Each number is 128 + 32 x the weight over its row's rms, rounded and kept within 0 to 255. Layers, rows and columns count from 0. Numbers have three digits each. The size before them is the row's rms in percent of the matrix's.

# up: layer 7 MLP up, 896x224, rms 0.0617, rows 25-137, columns 168-223
# down: layer 7 MLP down (transposed), 896x224, rms 0.0617, rows 25-136, columns 168-223
up25 088:065184122203180090060158126154165100118072094100176131147144120142171121151111136100077119148107171157097122132100129158082148152105134231097089088168128099097138077101
down25 083:149121115097121119187128175101158146111173105121116113129147103112086166174073104144160118151150117081134113137137071116147114077195141108118123115094158141128129118111
up26 087:089162133168141118140068090153135091114144153132115101138080129116157096143115139112132148167125147108185144176105156151151141171124203159126098157156086100096105089147
down26 088:120131081093147167129167172173108118080120091151121126101125085142093118148095123148115154107129125142131124059124164076075097130142109064117085171116138145181185087104
up27 090:064173139100105146133126141165070136117126112107136112137092091063143078140072159213150121166160162122150146186141135113145151085171124152090147136121071074101162087149
down27 092:118130103102114182134109104107122162125153152115103144074171191146115125087140058050133154118085077103136144066146124147027164126114113086120128145106115128077161142069
up28 109:165163086161198141100149065165129145173064117089154144093128174126099157068142138125139183157126113138171117121145188123151127087133138157132182136156165119081129086143
down28 115:101155134115107093058136127064143141107177090087091084171112144186165170202114184171142095115138114102075150087178089220103112110176044080076092100122103168171147112173
up29 099:111112118136138152070138116147068112107131095162215177159136104107101080112096168051145132145134117085195105146151134100062165166143153158108126154105124134102184144122
down29 096:132127110170088137123161125103142132160122163125106118126147128173067126097188123148139128069114062192143119165069144137059140146133084114110110108143189074108077084174
up30 104:123122108135120148095091077112107174141127067153124056083150139095207144096171149140165137094112163123133108113075168075108150118117162097119131093143150056122078157089
down30 105:145166093120137117115166104063128108109115126152076144142105119092079088146147091227128101112118133126139073086088144129181111165057069152148080101086134182091154119132
up31 101:135070096131152137082188135142141134149123099133121166085075100138152096119141154155123185137111179145112085126123072111105099157079196146150121108133125195132147072061
down31 097:151196068126164128132191080127112196097174145139141077139142161096126121064168158094154121103093138061169122097139134132087122141166148147142149154202134122106153127127
up32 104:156092150104114107104067121106161102115110048125131141121132100122150114107169127153149153164137151176145102086161125145185156169152114185188186134130161142155143128146
down32 103:162176140167097106102107125143130202192125086097085133135132137165167103070140090062165123150169159141145120080105118125177140221123160150139132124141130105139154109066
up33 107:129082061141099132155049072083149118158099145101164088113135057127052128123144151177144080147100130098182147128099128078091115141136102127116160137156153103144108148151
down33 111:104063153118128155166124103139099157105117148134131111063150144118104118084162136171155139058162144083116162128129145117172103090177157150133118122125113149150133154109
up34 097:146086155140092128167137161167133105144078132116104109125113129120102113156190207134146096144140105126127122089171175073113161152081222172141167166186160130112154140118
down34 099:166124196104088137121166160148110123084141143175102119112151130182071082114078077053138173152119107122224150113136113099112072092112153143104107163149106088139059117168
up35 091:118102172091111141157108114183109111126113111128166167106138098125161177144156125143136093144148128176136113108113082128134161172104106167117095139172140140116140122115
down35 086:166143075117120170096101171059116141080128147185122140161095149142126134237113114095128105180111112051116171130134171136146126085139144097133098110021111144110164202129
up36 098:147138131093127157110083155123102103110123128105172197150156124106153147134084172141100118164138138121142158164120119082108103127197184110139082124139089109137107160149
down36 091:066135115129104134124133115134138116129096149120059154154139117167126129147121191099161202078133105123123109128163147116124142085114080138131094157132121085172070084171
up37 093:137154087136109147199149074142124137118105074137048110139065108093155083109137117155114123146151112084091070120101162076131159107103180099152138174138142134152183119120
down37 099:062126127186106111154055118141129100127113113121117145103132117111167145061101143080142120218083170152131107131125178137109188131169154159179166115169168135121131076094
up38 100:159098096083090130121086150093170085169130124115135197146114118103113148119151101076119134128114132119235102160110137058162111181149125132166068200123132114114156163163
down38 101:162168149143094093208094157127139080154129089129104129120097107183187110147120145067101199147082066176114152153216134104164122118129149161144051113116084174117125093102
up39 091:189113137133094151192160112140130145129116108147135151110117086140114110151113173163169101141148103120100117157107130129126111153041156156170152097120138054146107139112
down39 094:111092146161112122153140051094147128120132136150141114149090078106119134107166083123187127126119119090106136166119120177153170138087149146147142090139163143184150168137
up40 097:092149129099093132149162166089070071083111157197144042113134084124107117173113171122088139172133060128116132098108078125121163106164133122081158155147151045158142090152
down40 088:120107119147143180124125115140124118179163103146205049137111128151159111118149134125124100120108109150182093121162119127139156135139177180171145106146086143076091077095
up41 103:120081117142107176116121150118186119156132152127128107071128065149140117173145112094098152119080132181126088169115084158120117171090100115190157134141107102133114051053
down41 096:112113149116092141091183189083157126139087065098172158081121149170175166226122132192133083164091182135146147125173143155097121112160135145130120139154138181054146171086
up42 102:145068083187190106113096114143130135086090199189133174140128076115086131093125113135109098089167114113159131118148136106100120120093128155120097167128077113152113126096
down42 110:126181099172162145150053124080106086095167192162096133123154133096099110087163144181154110123161086190113119141143180121110119133143128099154120100136176126127135102123
up43 102:164122163101109101119144120147129127107111107103142170101179142108150091086146127162101147100101207204086115154106119116126088181157179148170100124147126143169095149189
down43 099:084106151101117066129070175139152156093116155104151124138142151142075113113148120129112127148085107071126135122195145143114154145126127099161152121134147156195131118130
up44 089:108146110151167134116109138104153147124126181135109164123116095098124096142153134044084114158153147147172134104098094129120154120105152083138168111163176136124092166123
down44 090:133168163176130118098142129147110087142082120113138106129153150164117110142084109045110166098129149084125137084133120142100180172125114122066165154132137115129082084186
up45 103:162088119144117168097114144097103145094129106110112092057183082135120131136134138157118104147108144135112179108138119127112148156165149191090161150167106061121114195124
down45 101:150104137161176143087116098108130216092077120111111075105130119162135109112163111107179073109119190076160165160111194111141147110143107104100124166128157071157150085104
up46 102:149092135131169155070126156110153136106133158066153121145114147095108146130168114068093126136153255121106130094104114112155124113093124136095182148132107104160087185107
down46 106:145151111187176164134117174198130125145107124150093118169143122142140117057156162106174185103146163185174128175145083064131136126147102151160124121098099085129179159125
up47 103:096163051113100121141096133197091082117117098077074121134119125126104078104139179143152065123097098149101100129058117127118102157116191213143146146162136145100172118151
down47 100:121092151159104116152163179152092155112130113092157101178103139160143105196077112127146127101147080210122083152103097139131122081107078183126111146156191129095150192182
up48 099:104115133112137165194140091134089112142103120158075137117135117108160146137185161120149160157129137131088082144159152103133186127097149147107163134137152111143170118135
down48 099:215099111132147144107108135140161117140105125112162109132134174110145149078091061180148091178125141112141186147112115166094145127159121100190115123119091115138138118052
up49 092:113088155122089173147166159077083093136114143096123184176072139087114146144228153070128099088119153167094159111130151154102097188118136216145172117133154110068110115056
down49 088:107119056104137091125095138112129125119147114098123081139118138126117127093147054069129142151082136174120138098173134104150094187174174103173145134104095111151133179127
up50 105:042099154107114139149028133105077106112132143059127165148056077121131122144108134108129119128145159161149058121104156111159125135149112105118088153172144106077143126142
down50 128:076100109098099144149149128063111189056121121124109106089114148105094145255124100142168131151185105073103098103186133133139132047122130130198158142122079117092096089157
up51 090:122099163117111118126182170106143077162147103115136126124108091170135105146086145120107093092113124114137095103039137133116113105115139137123110137151150103104197104116
down51 095:131160110116150200120181119149191099147108113114119179083123150103149121122157115063135108123120106205097097101128155138097089125164144094142143134152097137134075093085
up52 107:206102090155131081192143138137115145105057112095195094128108106099158163131122107173115093139137120140131106100102088111146140174134147115186079149093095082095156146206
down52 099:097160105136139119144098188088144063098133128165080111158122107065169143146126106189133168151071129124117138142132143110151068138106106105076184126131152136163102110157
up53 095:103099188134117121168116142091125111127142114118130164163096115149156180115100111094098065191153146138115140154083168159151128159136106178094106192172181053146180154145
down53 096:169093107058124145117138154167153183130139095143128143098100087092124120084207057127119143098143153123163120096116134156145146102131128095141148114134101154169114167118
up54 102:119120149149119150153146124139088118121103102092143118151129118136158189111192123144145120199123132047162173171058182115213104120111082164161184144199087057129134142083
down54 105:102144078126121149138123098086134116136064112200100167074149097156143140078126203131131139058099139112142222179121134117123112109119124186131133138124076134119119114168
up55 102:071132134114087130151146114151132110123098128117165141148157111167118136138105120172124088155114138105092124146138136115121105142107149143158115137174141159122129136134
down55 095:109095111145156131132101093117172123104163147130101158063158129138148112074126159149103122168172111075125118172163124100119215154062125125149176086107115165131110055102
up56 104:053118165154159160145156118129130141053087132110131127115133142116153129140152116085093112134146133169137129113144120161106169168111166151173172111100118097120119142151
down56 114:123153085115074133127132132068164122120122179182173141145155137097135169139117159165142116084086129141142099072154071079094170175152146146159128102141042101154101150144
up57 103:101156111118128158184120137112091148128110162094140132106126146112077150104137155156171214164092123132160161115144099188108082160083153091099165169161121061135171161135
down57 103:139112122082110139160102143162173205165140088140174145118134104124141108028128106114193151184126086154142142136102150096144106113099115105166165117109089098129139107118
up58 099:127080053103141129047077165139088099066115118128165163129102088118167125115201114129145125183142159144133145123119118114083165146132136144160137116108125152139096116210
down58 102:097093123108107148101176152085131129150129093112131097095065164122153142191130181128138148123120137148046121121095135186096105061146100173087145100147160139088152114118
up59 084:129135145060105103145130164139115107123128128125146141193119092146165077069110162163163110049131155137101087155120136151144142175103140113155125131158177088143164160175
down59 090:149160094117140131107154162113124185171147137139104120140128115137104094060177104076091080096133152142110152148150120136077083150172118148178110102093134153147143114129
up60 104:076087148068163129144152125116112207121150099190156156094080124163100127168153183120098185112110154113178091104152115137112140101067123143122131127079158186098162155110
down60 097:110181143091128058190162092146113116107130144149083100122161173167233124096090164160107090112122180133131103139159182137109108138120150141131126046117136133166162158196
up61 097:130165157167126196148157143141091102057134145139158114131131104123070168204071158124132194099147144143129113154108111146067137082161127144110117051107140148082086147159
down61 097:166126120141122102124122093118138140172120128114127131108130105127152141119160095134129051155091158157180141100075148135142070100141140096136096149114120140160145056113
up62 093:116124075119143112099146145169105143142079101139134083106122130101143172150148081140088064153096128163101119167144129122086069102140146104143170141135137161139133128214
down62 095:159198157131125111144076100071119122099159134121154203078124078094137141093136154135106124101125132080159124122107104126105125080105152099151153121148061079178125108123
up63 105:131095100158192145093103097081120153112129137143140139117071080130106137158132099127081150091147139105146193089129106118133184100088104150168142193130073109135110112127
down63 115:107136076114153131136170119129121190153115105130123136137111166153089132115111143141163122125119139131064083127125080118163128108051117180151074149155129185133186068115
up64 109:151065104096113165150168210141093068132082140187154163202160182090099143130156147139116090144136111123112145126126120099142091132108132120142099098134137179167162123133
down64 101:144146106133129114136113131113132120141151106146122138102083134130106087133216099161167140169131117089153103108144134171110119068142113143080154115078148136131126093120
up65 106:110123173130115081094128117159122084124115121078091129106100149113139148106048117133119181138157130142148133142166116132144092154148178188141172118173139067157084159115
down65 096:088151149087133125084135105134114102132188173076086095151151130158122142045172163153140109110124125117159121087148144140147170122135089078161078123112136209146185068123
up66 092:125079161149173198158146177160164047147098109129121106121145157102106146078176133100140143113078136138161112172060098115118130106128135103107142124220130151105140136087
down66 095:190151143154122167111137075106167110156094168094045131117171127075089148139110168077160155106143114120192122134140149081132160097118184190142150185152112079153145113120
up67 100:058126145098109132086126095198155108101089144121179181171180132116133137121148071147109169091170130091189093112104124100145100118116172075117151085130134122138128159136
down67 097:060141146128172126182054099142137128127098157085175173142133131157117149119145111139132145134123120165100134189145173139120104116087187127131070111171134164114116099095
up68 095:190124093080122211072182099107102117144145163148139102088151099158169152122134156170083183101095190110171101112147134181111188125091101093125121143109127118139151198185
down68 096:068131195129144163124123130137160138138130163123149104062173092169100104120107151123089110146135142123135184135111130136176148081140164089086145168120192143164059117134
up69 106:158191144157189180114136125159105124130121124146116160108100102137112151159147135154141138148101128125143151079073058138120178129106087140136124094138158115150156163110
down69 104:165123103101122142111109131137107080126140210166121180110116157117095160102071108141107138118164123132129130062088147176153126172083078110151114094075121096148104152106
up70 096:129076184161154118133120144172152156122118121174115114101129101117136176098167126118122073142097145134070107063136160096151103183114194138153107065137102154119154176095
down70 094:133148122128091120166053142140160155155118075144195178111129121119162167132158107095191125112122132159101126055153174134151148145156154091144146135142167108097113104185
up71 097:119141155159153164140121088117094127129089067169125134173146081115114108138120150173112110211168117139103169119142064104141100150111113108128142064150115125198140154105
down71 095:174092054104153151146083148143155125155157136055106105111122109212089102080148111111180163192133106148111143111164134176106137097024117095113140106107111119095094154130
up72 103:125142151125123069104102145158179172185102104118166151106149081100131145118133151122086161097170148110104124122126097137163095111128151130116138100117096168147155142124
down72 105:146155122129129113101144130113105125146142064122152192137115119134115107143182106120092199140082145153123149148123143161133091077053189115056133148157070144219071115125
up73 107:186151123153107136132171119104087139152129124110155179201148138128157116139132124144095198135172187111117114174158159073162107164124094067113146147132169118123165087109
down73 113:192089136140157145152130116116114156063110192146162064122139161151152148077117178119144130170110148111118172123163128156129159135135094106110156109191081092115133098118
up74 100:097185145119139091139138149109101159096128116104157089088127130066123145113152110143056121135195090106110108163174119087116158140091153141122070106159102065188102125182
down74 094:081086108128127189157034104082121180124149091112160097141083148137151155152120099148217132129078128119150156142142136207150100120123106072112171133074164181122165105106
up75 097:102110158134177126155059101173132088126163090087122147183116121117078105133114175161135137118133145124088126142154138105132206100088164146130100108134153121109094212133
down75 093:153136170116117121112102095180094150107062146093099140100123094129081183052191120130165115109108135188107169097118138139125145178116168127160137122131140121141101150206
up76 099:120142150149121153150108112112069068134110144126108189133118115147124086094088141088120148139128143138160149114124095128125115131109147097113157133156124127117162169174
down76 092:107092127095155124090141117112127126113158113099122133140127132148139160144215101117125087125072110109090103132152117125104108136081152117172149152173074089194122133114
up77 100:112125091065121150146094154170079127065144139168070179127097181124141152139207108053051106191092158109126105171144125158129132114094121153117180113144149081073149167124
down77 097:136094148147128140149124157149081137071157135111129112098123167165130207061130097156153145185119133185143129144128157184155093118028115114156138150158055155162200189159
up78 102:110137117136141124127134179115135096137176110146147174138124124112111139155157117149087119105126113148192144169094188092078127150187106182091078126099174116143166158120
down78 099:133038095177120168087091126097171132111148111099096190121161163168152068061159154140084162119107195158114116104096132145110151173121109090100097084117114207095058102154
up79 099:090110176113155098120158105194050066080159121171140115086121087138085093151117182186158117109111144171153129130111128137083137153144093124146179050106178140122105162057
down79 102:113078105123106114126144138136148136107083092172150133092175103147129106097123130124176074137035201092095080129134110151085144175131122125061136071143156031213110087139
up80 092:128131125104127160170083126141175118187113115099137142102099129108153090068158130170114132090138081121140190145166166088107137096148148170115129096111132126090097163124
down80 095:116120099104119153166120125109202098154103101109138078144107095083135137117126105134107108115145113182091082129140097126164160123089114146148093135075186143080167140113
up81 099:075126133145134136119139199120125134160103167115090138128125093128149169111148171152150129138115102126116110057128174133120165145079114139168123121155078057166160112080
down81 095:127121100106111176124144149068124079142093095102136108141100126201145157149121142134183122101086117110120115080101145120118123129172101179091156146127132121098112131132
up82 094:075112130162067152132132137097188093064182066137152128098137070108128046134163148078101105109129142099180145083112147087094133148132127122091108123121127087153146147145
down82 091:108160065184163106148115124158136153119097142123131107186084157145174129050116127129152112101105105120101124182110100134154136125127147153148192104140112109134173110163
up83 101:127138200100135128157152099110116125132098073157155128137115099112176139132079124085106210120111152126109147116061091113138155158171128103153073181119088143121129183070
down83 098:094148171126107124104101137155068125155190109123127125081112128183119144098133120105121189071094174067171145132143082107198147146151161138136204154133129138181104146096
up84 098:181104114191119119125150081149065113088099156148101197144144054133129141125118129108149147110126178115149069160122143095172097095141188090122141150150134123123132140126
down84 101:163080150101172109120167140099106106189199156137163130118082107138058143081146086158151137172153113034109130118134086149121156163098157081033141132139134152151087164114
up85 102:135101124109119160149118129096082154126142140114148147170109089171146083103072155146136150074071125131131151202080141109104132147162110130096162155151146174152133136061
down85 107:134075145149081090146144110146095125151079137110128126067104088138175112085206114149135172129123059101112151193155147164164071099047110164131183144073129128138198118128
up86 095:111154087083163134109132082125146099083141121093120103156136159103138073132157100126163113086102125092141127136136185099173090129117120125158114110080127081165088127059
down86 093:132132122170112086136156083121107082181131141150101185112147166115208180048091087105134127114113125088198147107161118129114149125164055153175002073144099136146157116114
up87 101:080108127098070217122176125144113155091122118165175097084118097125151180137097155148142124181188071166127122169165135111178139146069142108133137075131132105185103158134
down87 102:075136133127151108038114150133129112064132099109158093145121126114155060071123153109076203150116113137165117100134174114094145122091150112145160087119126156121157168136
up88 103:112124121073125109094110089130112173155144108169167118118160130155123150130167161139139150151152148073107177124082142117137103165106105143093180110130176138079128159181
down88 104:171088159091135127139137099165160175113150094075147110138097217177103097101166108154128119135091121060148118170132146183102078128171122108137142182098156142096085129123
up89 104:123123106140124084132161125150076099097138113094157153130177147088120108129090098104126089092154174144163111145169151048072105133115091143155175127147142145123120171130
down89 098:154143133116107158115095141080171159156154132138147144123140143098162082106102141161031097121075054131079174095125095141138054099167099122108097187133164159139189102179
up90 097:147120172130139141147169110132076096134072124064127173134132125115124125147148121077110136151052116102148136133173128100105141148151127145077116090114146119200111111122
down90 103:139125083075093171140114152116156124058186121158178117144136074156105147125156122115197112100164149051168150089163143173055137146151102069130148142158098072110121095160
up91 096:112117081153117126153142136067111109156157104173192118151079082101079105118144116095077105104167136091157157097107101116173141077109130168067135146137148082133149093142
down91 093:214130139161109150145175143115108216151188178111086156086122093120117134105150080165115152154079103058175131139152122139058132127118108136161105163085091135133062180102
up92 096:117125092140139155089151143120116135131108186098111088106156113172086078162153178126180109149138086120112110194133137143130117102114168102084115154197140110092120156167
down92 090:116099111148064142100124197124181156171141071096104145117117160146139191096117130160087174083178146111075104111139077112071060155128098164182176123078098124112116163159
up93 098:177153165074176167186104151062112126150120128179127169164115119086060111152137174095164072092122149113059112150105165175164104134123146154162063094201176125156182171125
down93 099:114209128125153167078181201098123148149150134147144140117191086088136148116120121080140066137125111114073100139069201144069147193142101099129113029112089152172101150132
up94 106:126160154189145104114179124135117094108117152130134103118124082170099128231099125142078126146107121071106084155148188134089107096092142134080148154142129118091060086118
down94 110:116156088090128119143133115116135163144162096058136166136124185151163192191195107150176139124143160148177225072112079170165144113210116105129042079110107145188164134177
up95 097:161118115140127022126106124124140112097110140155136194105068048130113080147131143144039123130122161162136183141165123112111112128127115094103135146105134118147088111109
down95 094:127126146155115232125178101131127111165147121119166112112097121110138196184154074183137119162049123150129058091126108137135084184158203121114159171109136111089160142118
up96 111:112169107150124125153119175168070174116111150173122088115155140091072120099134185125161155125107195122109145129134136124082078164169127157079080150086118196147134116119
down96 114:094130124178116118088186137171120157104139155065136132129113140143159143153143089135155113087112112110035090127154136157114175148123111128154036137161164134124158105188
up97 106:053126115104116149145127185140070151110087104131094114098142127142152071152170157075136124081171161135144133127070133101122107133164199158090133139152157103172096151117
down97 105:083106119141115220130108145121104162151093127144205195101144159179128147147085090113112151141164094102111144143152192092132103124171173117119108153137070114113059135111
up98 101:115188110116145152106155120115146121145116204126147141094136106086132117146130148056133141154163176153148070138100127118137121160148176181105155108064080124087158155173
down98 098:102075080106133124144167147130163096102144087158128133101119153131178112133065113102072079189172074170092208176126109097150170089182160126085158188132109134113127093162
up99 102:105188141126160087114167149139123128118109065092140148133090127121147080074186133160127081137145129160088137149011147097127120186127181111190143128129044132061112174109
down99 100:181134113104144083193104138077128096111117118080115152120164138105166125147159088135156163145039160156132132137124106164123111138095154118154110187139084105130114133158
up100 096:164108157140066099070155095157161132083110139128208134150161143161108142130104134198138094165172101054143149141099090098101181163132152115126160139128117120109129166126
down100 094:118141114130144167152160129112096150111125100165064140114096085169158117086116166066151231131103134156148152122091127135079074111082225141118134116120180182116133127142
up101 100:128083163112131148052163111112182084078096145172105084124100134148131104118171190157172091091115078166139164187128131078086063153141114127120201171155134138145137151138
down101 104:122088114107161179147074099104142154161069108193091112118038131077123130101136105122221108104116129156176199120177130124123102150118107148153144145119129129131163064084
up102 098:141137169138094126142188157140120161140148061095092096138147144067151073158177138171133168115122106128144123083118141102079122121131216128127142089137099140138177121084
down102 098:123197120090153098100122197061153118138169130076123124127105144152164129119142160110109169105142093112113104109173157095113160122085122094093102149143119126131120048145
up103 105:079114082201179150138117106141164099134128118061174155129094081131180138158134145161133158138068178141090168132147165130163117127089121149175146134141172145139183164137
down103 101:100138145113115117177132185128146174165069100093152186108104140107133130118071071120137108144081115127162092148124118167163156157092106199153140096148140138100106120154
up104 101:126109153079133141144216085161133104128177154131184134067111139143137104150202150123112099123106143099070126164140114124128179096120170151179127139107088134111129118057
down104 105:123130171149145085148114111096101155133160089110103153110137197136090149055162111178187072122130149113095146112138111142104169152110139112075128036102149087095115133141
up105 099:134124055141161156102141096107088150148096192175176105114132124152121127120145175085171146075136159129095080170118139123115153087120139093153174111081154066132138173136
down105 098:120113110107160100138126091126174140129144129138069136103092079137149126072141111159094120073188136073127135090130146151115058153089171162090074183157095154101179046083
up106 098:119130096073133093152172157101106041121164130082191112181045173094132153065148163089133093079161107120074140116133104084148090154169158176165148171137091145105112103111
down106 105:110133126114098142131202125124138135139106125169140146121148164153142131090184228134078089129065191111152120139132147120125109121154113106119065138159100114136146125123
up107 102:172106125150178113122076167096124092128114166123128126170154078087183123164121090168128068190122096165146120145089134115068106132130139117118108176128181092131148121165
down107 105:197182142114095142099096041105123137097073171143145115048122126112107154083136122099156117163134138122133151125122112097083153134116075110115114126136128143066137135120
up108 114:086094091110137170107123149124151143108119149215130120126108131126102143108159122151086098166123169133132130188138081098198112098133140120143162106132181087122125118164
down108 113:110120085083107150092167118124078099148107195146120103102167159161188148065143134137088077090146160121065125108164099124137072061193068147191139087129128132140150135124
up109 103:127155100126132117146120074131183084155108089143145099143058111079103115097103185123154136121151140171113103161111143126119136102053122196145110139153188071124127124089
down109 103:098125117112090163117135138108096104116145185160155164126129140134144123054104156152118102120130156092126075129082140146123127093112119098132105076111120077162118109141
up110 099:112111148155103139055119174146096115151089154071062163101123168114119056153142150132138146116170145114027091095068145146151137189086097193079155105113112138193155148120
down110 093:221181116147069151157181144138185121132134063152086133122084134160129075092086139099115154146132120082144153116125168136109129113092169154156078109154161080096129104154
up111 099:183134167147168084118093151106115179123117136078134144088103064150201150154112135152184119205059075107137148127098103128075180121165184098187176148094094087108145166139
down111 096:089156051131176139120160133124153206144168109151133155109136170072156173194145118193120150131099172132132158155146070199124143105104154104061161159150157128135102077142
up112 099:152075181159143136108165151096124133106071158142127122118113050104125138131119138128109082082076076162120158170090158131206148096123135118089069148127169136150149144105
down112 098:174173065139095149080081160143103125122114081185082112136169135158141106140098130172123178140130153164102188099141103102132147122175153124121134144106122159159116058100
up113 092:131172119074113123057100102156174133162104108076137165145066128086184155152159172085152063151164109191135107138073128129117141126107139145150080160047095046136107209151
down113 089:160164126154080148123112156088101156107077142150086132113165074054087148142119138132136097058106138213133184111149154129109161131171085114118129120087166112142092121186
up114 101:097135128128134109138131111083120151184139129101112075119168103102065161139149158132141151155085142193117107154084118171125143124114201119113173115109144132095125186129
down114 103:130120069130091115148162152070129178105196067127155132140205173089122149172162155168126109101100150187115173105141132133146150118134152111122114095165132107135135093103
up115 108:140092102168052128106122182142147111092111112101126122169117140112135137152138126095129128067046135170170111183090134149104148137120099156161125098112142079133136116057
down115 100:107141170156140172120148159150172112113113102118085167101143145165148167121134125065119123186156137146138116076078125143109095097135076124172082155078147190143127135111
up116 091:138100093119082123117088141136117153113193153109120175110078095159089125108120154058073101145143194139172174102167105118153126112145103176159151215117145153174125168133
down116 094:140159113140130131083116150133108172117154148122126163177099097122154129077135108136094104072153114120112189103130089162158097086109109127168125165111095083125152133106
up117 100:160131107154120082111105093078108149134119093108089131141067143128138140129168144155100111181114074145108106104119143132088136225105197139102120096197106165127096138117
down117 100:106148159147113159131133166140124078082059048119151160116120159141130124177109169150141098102119146181127109098106151149125157103127032135100160105151102186161123095153
up118 101:122079105161123093145084134106164121118163125060078146087123048150106126181158181125120111151187140085111137128078120131140098141090130103156177121112145150156112165120
down118 108:157087125157170113053138100105126152105142168070137114118053095144152149151144152103109139150118137084111078124095135136175110059072084148092105135146153144111159076141
up119 098:117167156108080166120084126117098127125092083102133141151127109137165126144100094163174126131087155094156207124075112120090127178094126128187176115134151156156151135137
down119 091:087135139125087163104122103131148179168146078215123128159131143125170125139188119124087100132161097155041163102146098081139114102094071141126137116143191171176138134139
up120 087:127104112090132063131094126068108083133159154172150095054111119127067179096129127099137162150122069159084088112118114082071127121155116086131159127103122195051118150138
down120 082:118114106150152175081125143193141151156059086120135100147149095131113104047097108186100032101157127147101162139098158121139156187174141073141114115197129131132141136101
up121 096:184111114149160137110073104153178154129130091135113131101102103069188112130184129103136109100080180153109119110141151110129130140156143112107111099149162113110138190097
down121 101:139035124084164170073122059175165163141145135175119158122131115154118084127116126044147129122126103129079064110146126084121102221167105115095153071101123122145129140139
up122 104:163144095060076105112185105082064104118093112119130075177168110113165117146154087094149133124115188143115129145081073118079149098144159110119102179130125120136131180087
down122 105:120144170116159098110148066063054130205118121141132095152165106149145122079141081158153115120135142101079169123115120108106154173095104109098167139155053136152124115090
up123 101:194117094126114144123159147140123078171124062116199143094139167128142117099095160048150157107156113096141054108100141143118146150128149144171181092167106157106089147173
down123 100:149169061146152188110166188133133169132170118097120136088119150118140113128116119151147145143123113119142156102111138180118088168069157102136121213143100117108108088150
up124 094:141055090169118159158111137135088156132139136208141100112103194076091149143147140173114138161089139088089096087085161074144132111090107216099152117143096038131083149115
down124 100:078167134169114119146078181131117110116150132090075139126110148124157101100133119100150142112100073153137124079130111121140045156097097164055117105119142081067140171132
up125 097:086149139059126146105091151139093099177138147121141131098110113153171129082147142106127072092103146101134161167146133107127101100093227180134131160106103114111103129207
down125 097:136138134162123100119174196166209102140114116130166142130140131134134094190148131147110149144161120118038147170156107143100168127134031142107128169140086126146169139088
up126 108:125130155115128107187123117146150100210185082138170146137183182147133150123143153147093058104139159179108120120138103125149118120089077162138170154115174163080118148119
down126 109:111110168175149158152118101167122213216135126179157101099130163085108141045109097124204167116137111128097208157098109121153133152149124124131145140142114138116112078082
up127 119:108122155143138139103152140115136146130056128148105127126073114092175126085107145177128139075115148117103069128143152121132142179145117159150095152084074100114141148204
down127 140:110122149109104092101165150130186143086122152194152083139078171098142133124110107179173116149123190134138108104201152104111149112110094101125105110120062112063078077157
up128 101:092099169032118151115164169140140127077135089043136167104110122102146173149079137174127134132137126129100184075140134177142145153162107168111127126153048095102113108092
down128 098:099134076105147123118079145105157153130118078227167138117134166111162128093173154118111135057115100165122148138066111138127079101105127094074101134169138180126123093152
up129 087:083087161124165135085147130128122110123166127146134146170166075080097079137073145097142067115092133142116106156082146123109145142078136077061149122093114154171144111157
down129 097:149172106153184136139089146123142113158112124119098060100180176156167121166132078114117130138138151146138105115128161122071090167116159172151114151174140136087121098118
up130 104:180150130134142111162148096129129125120108098142161176191110160109125112132175105184164126098172117101129118093157060116114127101111130118158234133089091103116159117138
down130 099:194096131083132128146199149126142150147094090132154080122179080200139102140079148157117031165121121162089073063120167142129156199134066158111103151145139132148105104064
up131 102:128180143138112167137151093080064148162057128121142146138141129182114160172157157145147150158147125160089159125139071151084104146129136092097119138140134112128094206156
down131 101:136107102136130124136131201080165141093105158157165109123077157053121119111103119166151170108144195067043120119178120146142142078102132115102137046108128063150114088148
up132 111:117123152167122136122140119125102161125103152148146129161114118087160074142110107110128154172104117110153105084087135071068139166136140152153130124130144139096154104100
down132 104:146146070090160096159116101163154131114146128075156177137195117124137127068102119138139206060092107156125146065144137130115129170127130139149122115136133124163173077105
up133 107:197136106066106139119092136155098114138212140145149065123167142154156135187112135112112106160104106137168139177090131140057117157125148139071178103179139126161122186130
down133 103:084096084138179082111145136091074175099066120122124205137103126113154174105119127118125155104155154124132116092169104121177104090110120110215106132139060111117162084122
up134 092:091118170141090161122075070205115126095134046165121142137157135152179110167132132210119181146138150116064065114123140078149142111107174119146148169160090114150120145103
down134 094:143114133168095152114136128101124060145144172160144124146074176130154147110094109072157113092110163110161140176120152154098155125161089152074150123064120171093118097182
up135 100:166124146159053185149090122195139166175100161114087111130174135157144152168168120109084159162127110109166091142120075192137147146103149048105186133168156107153113157099
down135 102:139088133176069093135130141067137110094124162113117100196152111159088136115102139130100118108112093142111106130139122097126174117061107133101097090161134148186118078143
up136 100:118132154168144082073138162128130162100135168134202168146092052177130169151177147111139103077045162169149138153138132114094084172105130159163149144185084094144150174118
down136 095:144054125147133131134189088083138115144172122131075090076150121106150095111118185157176143073132141166117161068118143170085106164101071101164119143088138125125174079125
up137 098:127121192126137148131107173138130119101101167166161127142132188133174143109135160122160184117102056129140102157146133109053131168117117125129174115174137092086100155102